{
  "head_dim": 64,
  "norm": "layernorm",
  "positions": "learned",
  "attn_scale": 0.125,
  "learning_rate": 0.00141,
  "beta1": 0.9,
  "lr_head": 0.00987,
  "max_grad_norm": 1.0,
  "max_steps": 10723
}
Each number is 500 + 40 x the weight over its row's rms, rounded and kept within 0 to 999. Layers, rows and columns count from 0. Numbers have three digits each. The size before them is the row's rms in percent of the matrix's.

# layer 14 MLP down (transposed), 2240x448, rms 0.0639, rows 1955-1983, columns 224-335
101:505528460454515505519476596509443503452526510558519568459418520568407460504552475494491509511486432519494459484528480572447454441475540539498551532478476443556607509565419530487493489448519550484480476551515466446483532522446485529515529554436497536591546533493550494456436519580442433483487501474456423522512553491517508486526533558459
107:453432565569563552526420496549499525559534441529389518523444534473466482497551486385567432556434503555510457514482543514550516560533545571595490499512538440543431492484486439521498498531523429524587558537468601508539476446459536520562468549547486570524486488505552568542530505544556549528519478465508438481445437488526519447602505454548
096:511497533527530541522449455541456572497470594521536454573566453556480525482404518569474594468520530519451441475486446512474525472548467565461516502467499422458497452449520498526472502516507493492468479554467485416451512461495602488475509540560475550522404538486506498496528527498539536528479473454503454490535470484482556493519455524501
096:451455512489509426530477514519515514490430324467512504549477488573430484537484544468527522436552458492529561509543515526530500505522510505524516513525493497473430457487469461489509521522531518531558446509440489642507463549490487491435522515485445432558497378450462523492505562464463569475533546500451548517457488510516528450500463556543
100:569531460512499554488509468491496473465561461501568565557417506614573482483482496393490567492523420460575556493509555481441467577478482506532537424557527501468498560568491475443480468570539579529519579464490508461572483494534456483496530487494436476520514564514535509513454554484514490483568480474414501453482545499480465488481466475509
100:493491538437535493494478479515508458632562461516507500552532517476506450515526486482461468472420489566519515479470442482531541528467479561490554526485535466501525480480434462452498475541501458453496437509496461500495546502496474484489497435511547480528563546446484581523506410532488474476443538504546491471457497483548502502527450530554
098:527455454526490502425530462482476452505500463477524522541517502506481486478499489424533531504433450581419484493544546480501419513511457447529490538491550529545503470482530503470577491460453480451564428470504497435473480500461548455466492529506550488499497450533493435467505534431514509484486508426544534493475433440565484623489463435569
089:509410552495491571514504478547579493522439543513503509588495456502474524468522469555500480496518585564496505483453525526531490564526496498497431449580517588438469549501537493529446487507492569481535445508434525481550437569522534515582493436490475467499468493488525566481458568463539444472547568537587525475488453555541531542524506499521
093:592462431495467528567461479528459499530470523524388459469478400539507444473488493431476501531490523498512529475518433430476448542560475466426540519513503522407499434510554426536535573521514482496526476515518567482463543546522466530576530505475453446401539470492547417517513473496449466486480521521475492506458527488545506457483520498493
103:473473556557460497470477451477514527473506430548464485577452531437449524492481506507563433520536495425462524559514545486505510502531536491482441473538483571465486548527493535565539513479480478553497562463527514547485530440537500535517502524513464480477500498514445553486471508554580434480445482528518459477539466505525583532568478426545
101:530529480473523540555505511474514468508592595522476554508491514527533506518480458502444562526541457489494436586469501569554487529502457454498467482542541504524504540521548460503567450449497515528519520532490475501541516469479489527558490461543505537490459474506547474528592565494474464460485556567560497560502472551570493547510450501560
101:523453492525553508504522503448524458539454480541435521467474447482498481452460447505480521557582492526502519438546566515497487514485507404491561524510497537466516454487475489530526520432551527473489500578486459505495451579499409601528497482483526400430518501456476543534530497508544503443524437488497426525538492503534533444523509493457
097:503449520457524545527489500492430450502450500516453537502539502537511529471444558441573496505541491485541505505551474495546422533507537468530486528511431491460470626551510471521466519446498450499512442560561529546473548503445517453474428552452532496540566476511570507463492538520494505553491538505432472547493475492447454459516472486521
107:551457499475509494504568458517442520556446433505507461484555477546485494458489452509493530542511464442465468542510514591491432446502482467539542425529477538501519479469483471588549525485510519430489456515557484430525551478525473436512541451473490535463486581445468465473456529521541550524539467552542504492539496528511540465486461482449
099:478439492540493447455468500475472480489562528523511463499484468554454516634561532506449528538488440466452537500535440493428480501540514459468524454492531502502520553539561484458503483596510519478535578489501494527535464514572469471550475476419546505484473494453485510457440434480577485478540462523532511534529557534468525513469467452520
096:445480509559563520434533530594493500490490521524482505541493541537426474502520487462485439598520468477551525501615428544528499512501424471578495524461486561530512453485537536460460610476521507520541462517490476511506405497516469491494429505549495511440486415467493459572426479426516456487506499533505552447559473510538408493503586510592
098:488526507577502470500587499549521533497491523402458412454491488547503561539540550431490466547516559456520430469494483498487557497484511552546490521545482495551500474581471433471564571454491547547527516464572515520443561512474481527500529518485426541516495524598495571530510462475460491498473535562505444477457523554530592449564541493494
096:500478537610499480471453440480493456508546463466514432488493440559499437463504578480479586394501464497518506566471479394504487525415467524573534503521470488469471502552467549436467492461487528520509466507510504523466492535490455477485506563506447523413470380453499490514508487458474508487541505521528497468460537547464551512546523553537
105:522536513571514541472541457572574560455484532482436478517465520522484437532464467487523485412586500490548499507419518544536553490455481460495515481519555540488512484459557445510505422528448426462468529439509548478505560453515514489552518491493488460526474484501506531433569556478502461474419557519475477462479555487507604474498460523556
094:557484513476479472514557533515455525463509552517463495490470505489464536530505549545518499511471424485470519540523521519488473505544482545461520407503518498515523492538566465489564465523539550520471561447537426508521481485487478570495478548547503543474509531390505539510560501466511460605424494587465509486548511527518484539503524531440
101:532426549499458501487521527458538534517482439547613534468458457464483530524522486517482448426510485460473499518552449530468462458522549540493473547498516554537510456554440504569525429479517522515500530503548472519510591509555443445491521523431583507519516489488547500571457597514546514494580548458518508481535538488504518483539476519597
093:447497557526509507556465519559584464446511415502550488514454500555491449479463574584480435449540474539529460571452456498447482579469504446491460517497506461494461565558491505502498482529522501462478519500482529535593529577504491467532516472501522433495534471506559532495503494526477470406481457515482539486514500531531482450497479491501
093:466510492489507549502489515478433454507510469540449524545474445551560436511501469469535515520451509487485516540459536482545467459544476590464494544479485555467500453589544533504463511535547514455511479545473491521457503586550416435577492465457498469465534554520505427478610450485465515421488568489457502517522463607507479502509566526516
096:509470484515439476449470513498497508515499564385421466500504513551500484462452471493498565448486588444508487476541513485485526560430539481495574531510573536456488434505561494494464547450512506464475477491439467545520541523503470469477542506548451411495488529524460572524458510450538546492478545476471371477469598505499530507573536436499
094:578523484532544536543529529520532526486463459452476515443460488504524555542533607488552515503439462486498574514507497515474530471542513487544495537489503540482494526574522480564524562567548444458505510436543523551521507480465514476494468512529437478491552529482521562491498507516484553471515491510545463489447445509504538487478551517482
100:505504569462473482454440498456532518490505466492500545539521434501502516451571485552532496447514512534524528556497535474543559508533535547484436499509497456447486499507491455516477543502497500534485544533515548508552522519524492500544429515462495484537554515535529520490472475447548478527535514506559576439553502473513462493527548533553
093:491438479462475514504468439446433502468511485520471488483566546497521489460532508509516432528500537504467438426593518407470466524559492515488439437485482593449503420446457548485501509457424504538518466554513499459529500471500546465486530449532584506453539517493536480560467511452481489470484470468468521460552447539538489492476479549557
093:480480514519505476504421520469495471463499373492493478487517473551540439504509498468475433554493501492506556566538454485545477507571491491489505437516463451525560496470514471568553494464502401475507523510484458522534506506469435514462548502514500529521478521479518528512570501486458486549487513448490465512504477452493442443477530472515
101:516599482523533448408440515528474490482511444479494417527472495547490487525473543429516529575528496482557535591487473486512550488476484564491583459493570462506535603496489462483480550472483481453418480525491524482526531512594503501440512459511441460548473529547568532461506515473462503441557518552585459533546482530506517465502417446490
# layer 14 MLP up, 2240x448, rms 0.057, rows 1956-1984, columns 224-335
099:566524488521517552493460544509537560557416507528483476479496490477498503487488493498475474496403524536455486499510547545459567478492528509523594468562459517509483498500564472565496442483526486495447504438587471510499426512549450524518417453489489524510474478497457512544447505563546545500512511536567495503512561503481524521539480454513
097:477525418579524538515496470505574517504391461525524535515461545504557541542477546483539512518544522486472576524511491468506465506552497501512608440509517505631499444467508511566469496493516500491531493548545463547537572423548496439492521417511484507441511538459450463476492511470543475464560486515467508463507517460481529490505503460531
095:551510542513505476513472486499487506496514491425576527499535493452451454536551483590536552477509525494471474541491554535542535483531592507426515474461494475523564468528492481561538525533507490472484590498484531529532518453495485442480564530518542513529473505509505512455547514571505421506490437459491477564499495435504487440439490511452
100:431494457504548503497492478542458486582412485493563405443541505476481527524506481544533484474470517565478499513548523476522494487438568471508501559496531518530491468486498531478497496515472522432509538503451513427519491505489507505547448531504463496474532554508505505577538480543466503556508547540510504467474530525564479507527438494400
104:496556510543434471562512510484500547492475532513539463554517509514530492461585502503445533528537571569495588559460517516483525461510520442530454509466520507484467551512476557553515525476491487530470497460555516502446525533425501427520551592509465533490548475547552526505429574527538528553521471523437547498506419539581529483534498475613
098:498470454501521479524537488499459477480467520485523514584496535482417510504440471502601485438575490523487546572512540549475481505553477538454512502514533504521484541506514502476450456514480548504493489534442499528469462483435460463506524433494519479531434513498451515511478501539472554475495493544490593553461511493490461521489497472517
097:505607537497477503479560626511491535509497530591519454433507496512448494506534515442545548467500532455553535534495561491487505484464513553482515450499571489508488453470566567463510506499521522527455563468565458471540458514487562457453519548498460468524540516495489414507509458488479518485516464513476515542497557510472551420462483470494
094:376539517607515450534588514462541510485527426520494436493486560476510482470491460514453446540509451472471517512499494494523482515534542529513453551546514416555530481556459548444512470474497545590507500494453386503502502499505507392502545583597471447541512471524416514519473541581545511568489426460527508458530501471458503474498501494533
105:499514535538463501505431472453496421572558395446527443524431495399482525557514514491477414433441497493542511468488490514500488509434458478455547444523511408493469557469479486582494520461495493517549429519537519459514442517460455456493458444511525527493546447503496499491432478526520517523476472494524491457529517482494423435505520445488
102:443562553500492514448502453519510494502425454518584496510525544570491513496535496486548483467452498474550558459517411580484537423508507395519515459477575408497477526457502469514531501525498447419515537519469551470456487508480517526507474401500510513456512491502469457476439472467457472551396434487402519495514537515483551490502521528500
098:478537489530422560498522542535444460470548485562523488445546491551472483463521494467475540420463460517518528538490530510485491488529481487556495552447489521482561547471574480535539550516441486533484498477583520528494520576528512458459526518525520470551541517534483484490509460497548535558505531435515465601502476566505502464469611514549
101:454495483516521505543653505526479552501448471454456471564530482476468471494537501563475453563510502529482470453518537488477552534525485508466438550544467501499468546542454480504519550528529456450566461504479543478475513555536521484523527453527466456483493495545539496558522551583451427479425528478581480522523485503537504565539442576496
107:488497499568598538449515447481495498483476540554475482495488581499491533541500584495493542567514443485438538569512492496510487534534410527584644473516501512499429499452503442503490486463477441590490474465503519474495455468437449517451505542465507514462495460510492531554552497519450559473455561502479544470426502553534459478446568520517
101:537515515446495496509520503465493436493543584553480575480509538504479557500492574490518502525479455469497417521511475493428513504396524499461475486540486528494452493482551465475502449504527439492479442523605439517450570505608427431455496565439470536499489516500532504525592511463479502518453464517445461523517501542519518455493474519505
101:467476474485495486539436488411536474530469577551466471508544478558601533498516601481470474495517437491464500531512444538522529469509438507437554526479442501496502492531533453551508439523514458508475494471540566545505500509537517528557489536446440570455519527454402547487512521546482500500498481458456452599545515512486537441477543460503
097:542573498498520471517455471478524445490540471427565510542542501471513511435530528509478543485491480521463509483482526509533560463468493469541530493470555504485410455519508557442393505544426472545471469532441470488441460559449453446526478508536513479527513504433483476530521484543449443385501438486500514564437503536465505456458476517497
094:499545389491485471542509514516519508512479557530514519462523538505476450514434471516481554534493474499480496544441467511489486391532491447498534453515458543548430482547557426488488539525437480519546486438521549512598552475549534536506524486494529497561504472515508478487534510525578548536507528476505446492476468500449482477400525483456
101:498479487484524488497442457445518483462495462495531546490508521531455460493462416506530482387476446452480513502525517479468588450452521464456457469505538513503537560583457467426497499515539484485454524504485463481530494429380488486482502517428433493522513482493463486535507474503481513500445467478508521552430498463558506507506523476516
096:524481533574580489507459478568588451522510486467518559469540446475497521537477550508472530419527520492537467472517545453504484526543496455464482477507514463466447455430604449600454504483519517531539529495449536489506552570544487448475493517546446534435448524470536496407534495492408460485460442514482493501501496560479520539510490509550
099:518501472464441484534542504606482478443506497569551469441527496559478515502542557490526501477430561458455480481547539443482520552497497465486447476528476515516462513469459538520473564484410494481522435532458594526409521472465577575474572566571453492478552482532465488544478503530471498499473530544437451504522465519499531453479499457461
102:488452501435415585502529562508579519506479496535501487511490569537488564515518461490592552504548502520485560566525510547515491445509532504514600575506515580532512492471547494528595493518520547496497544573450508505529488472499546540464539567562522472513501462607532408477524510575516532523527504530551546456508500495478519498529535506508
098:478537444499531477607467572570517541443519451439564547445541508568530541483493474473514520512531542533430550513498507517528568451510564496587556507503480472565449573536478524514534444574537430488487470505547545414465532536540492501461433498524534508558476453552511478481457445514567454503477475490516540502484545550507499524485504422568
095:542502525419524597451473512504544539500586504550568428464538475456522440444519489530533433511558497524459475423502439447501481411534473520513487517491517413456393466558513483510561543477501461494494464539576478503498442494544525454502513526488507488499456496450528507483454451492518438493523492569537477541509480529508478530518527520548
101:482488437528489469504496460535557414587564464530568515481541419497526448506456499445540511493492557516494524480459525467472584469456523526482525466561439460471543515508516529520495447540520524488533466524434507444425520522453473476506468511509511569524550506571519518441572492509497482494436480461534525514462545443475564514444459494513
100:456576499566508541526549517492475545424551503488500536557588492485584457543431558557441542465516518523497512478443473425517493476516606426530546439528530486557521488427481517509446438485498531610540454491495478577537525537523464451540497504473453509515457505447444448531521489581524563512521518526533483524425442502480488481502453493475
093:548538497528494449516533443451479518517490557528488507507494527519486489492456437483523484494509536549562557558438509558502496534467542511509489503457587479575464544447511490480525480491532533437413510485481547490534488438510449446564447428519511479522460497531445434466477531547464414563489532503500487566558488490589512454535496449475
098:525505482500479547548517501538481523498492482506573521536450605461468625460486444483531494518400450523547480581503516502548515486452477554537459514528512455514497473507499550511487526519492499578495521526454508515462452439470530481483502520533550475495487494559475477503467461478544502490482480537426491476397503557437545536501482447482
100:523477482484512527515507454455550462481524547543522481492560577503519504516457466580498426459512545489515456466534498464555502526423477482541440453502468446516469478447482527414535570478444533439505512498474505565529508499489564547508452538459548543594529437493503490533550480551516481530496386501470517487505520488543534475461517498510
096:508543507499521544457444491420515452551550473502509468521555471505462448494464486564515481485527492476501488522402481485455468447479513476496533510483526505517490497430471588524502514471478470461538564524499502532479490506447474505498464427493444476530582484454487494509562522523531521468467524513530451583554424495480526491516494452533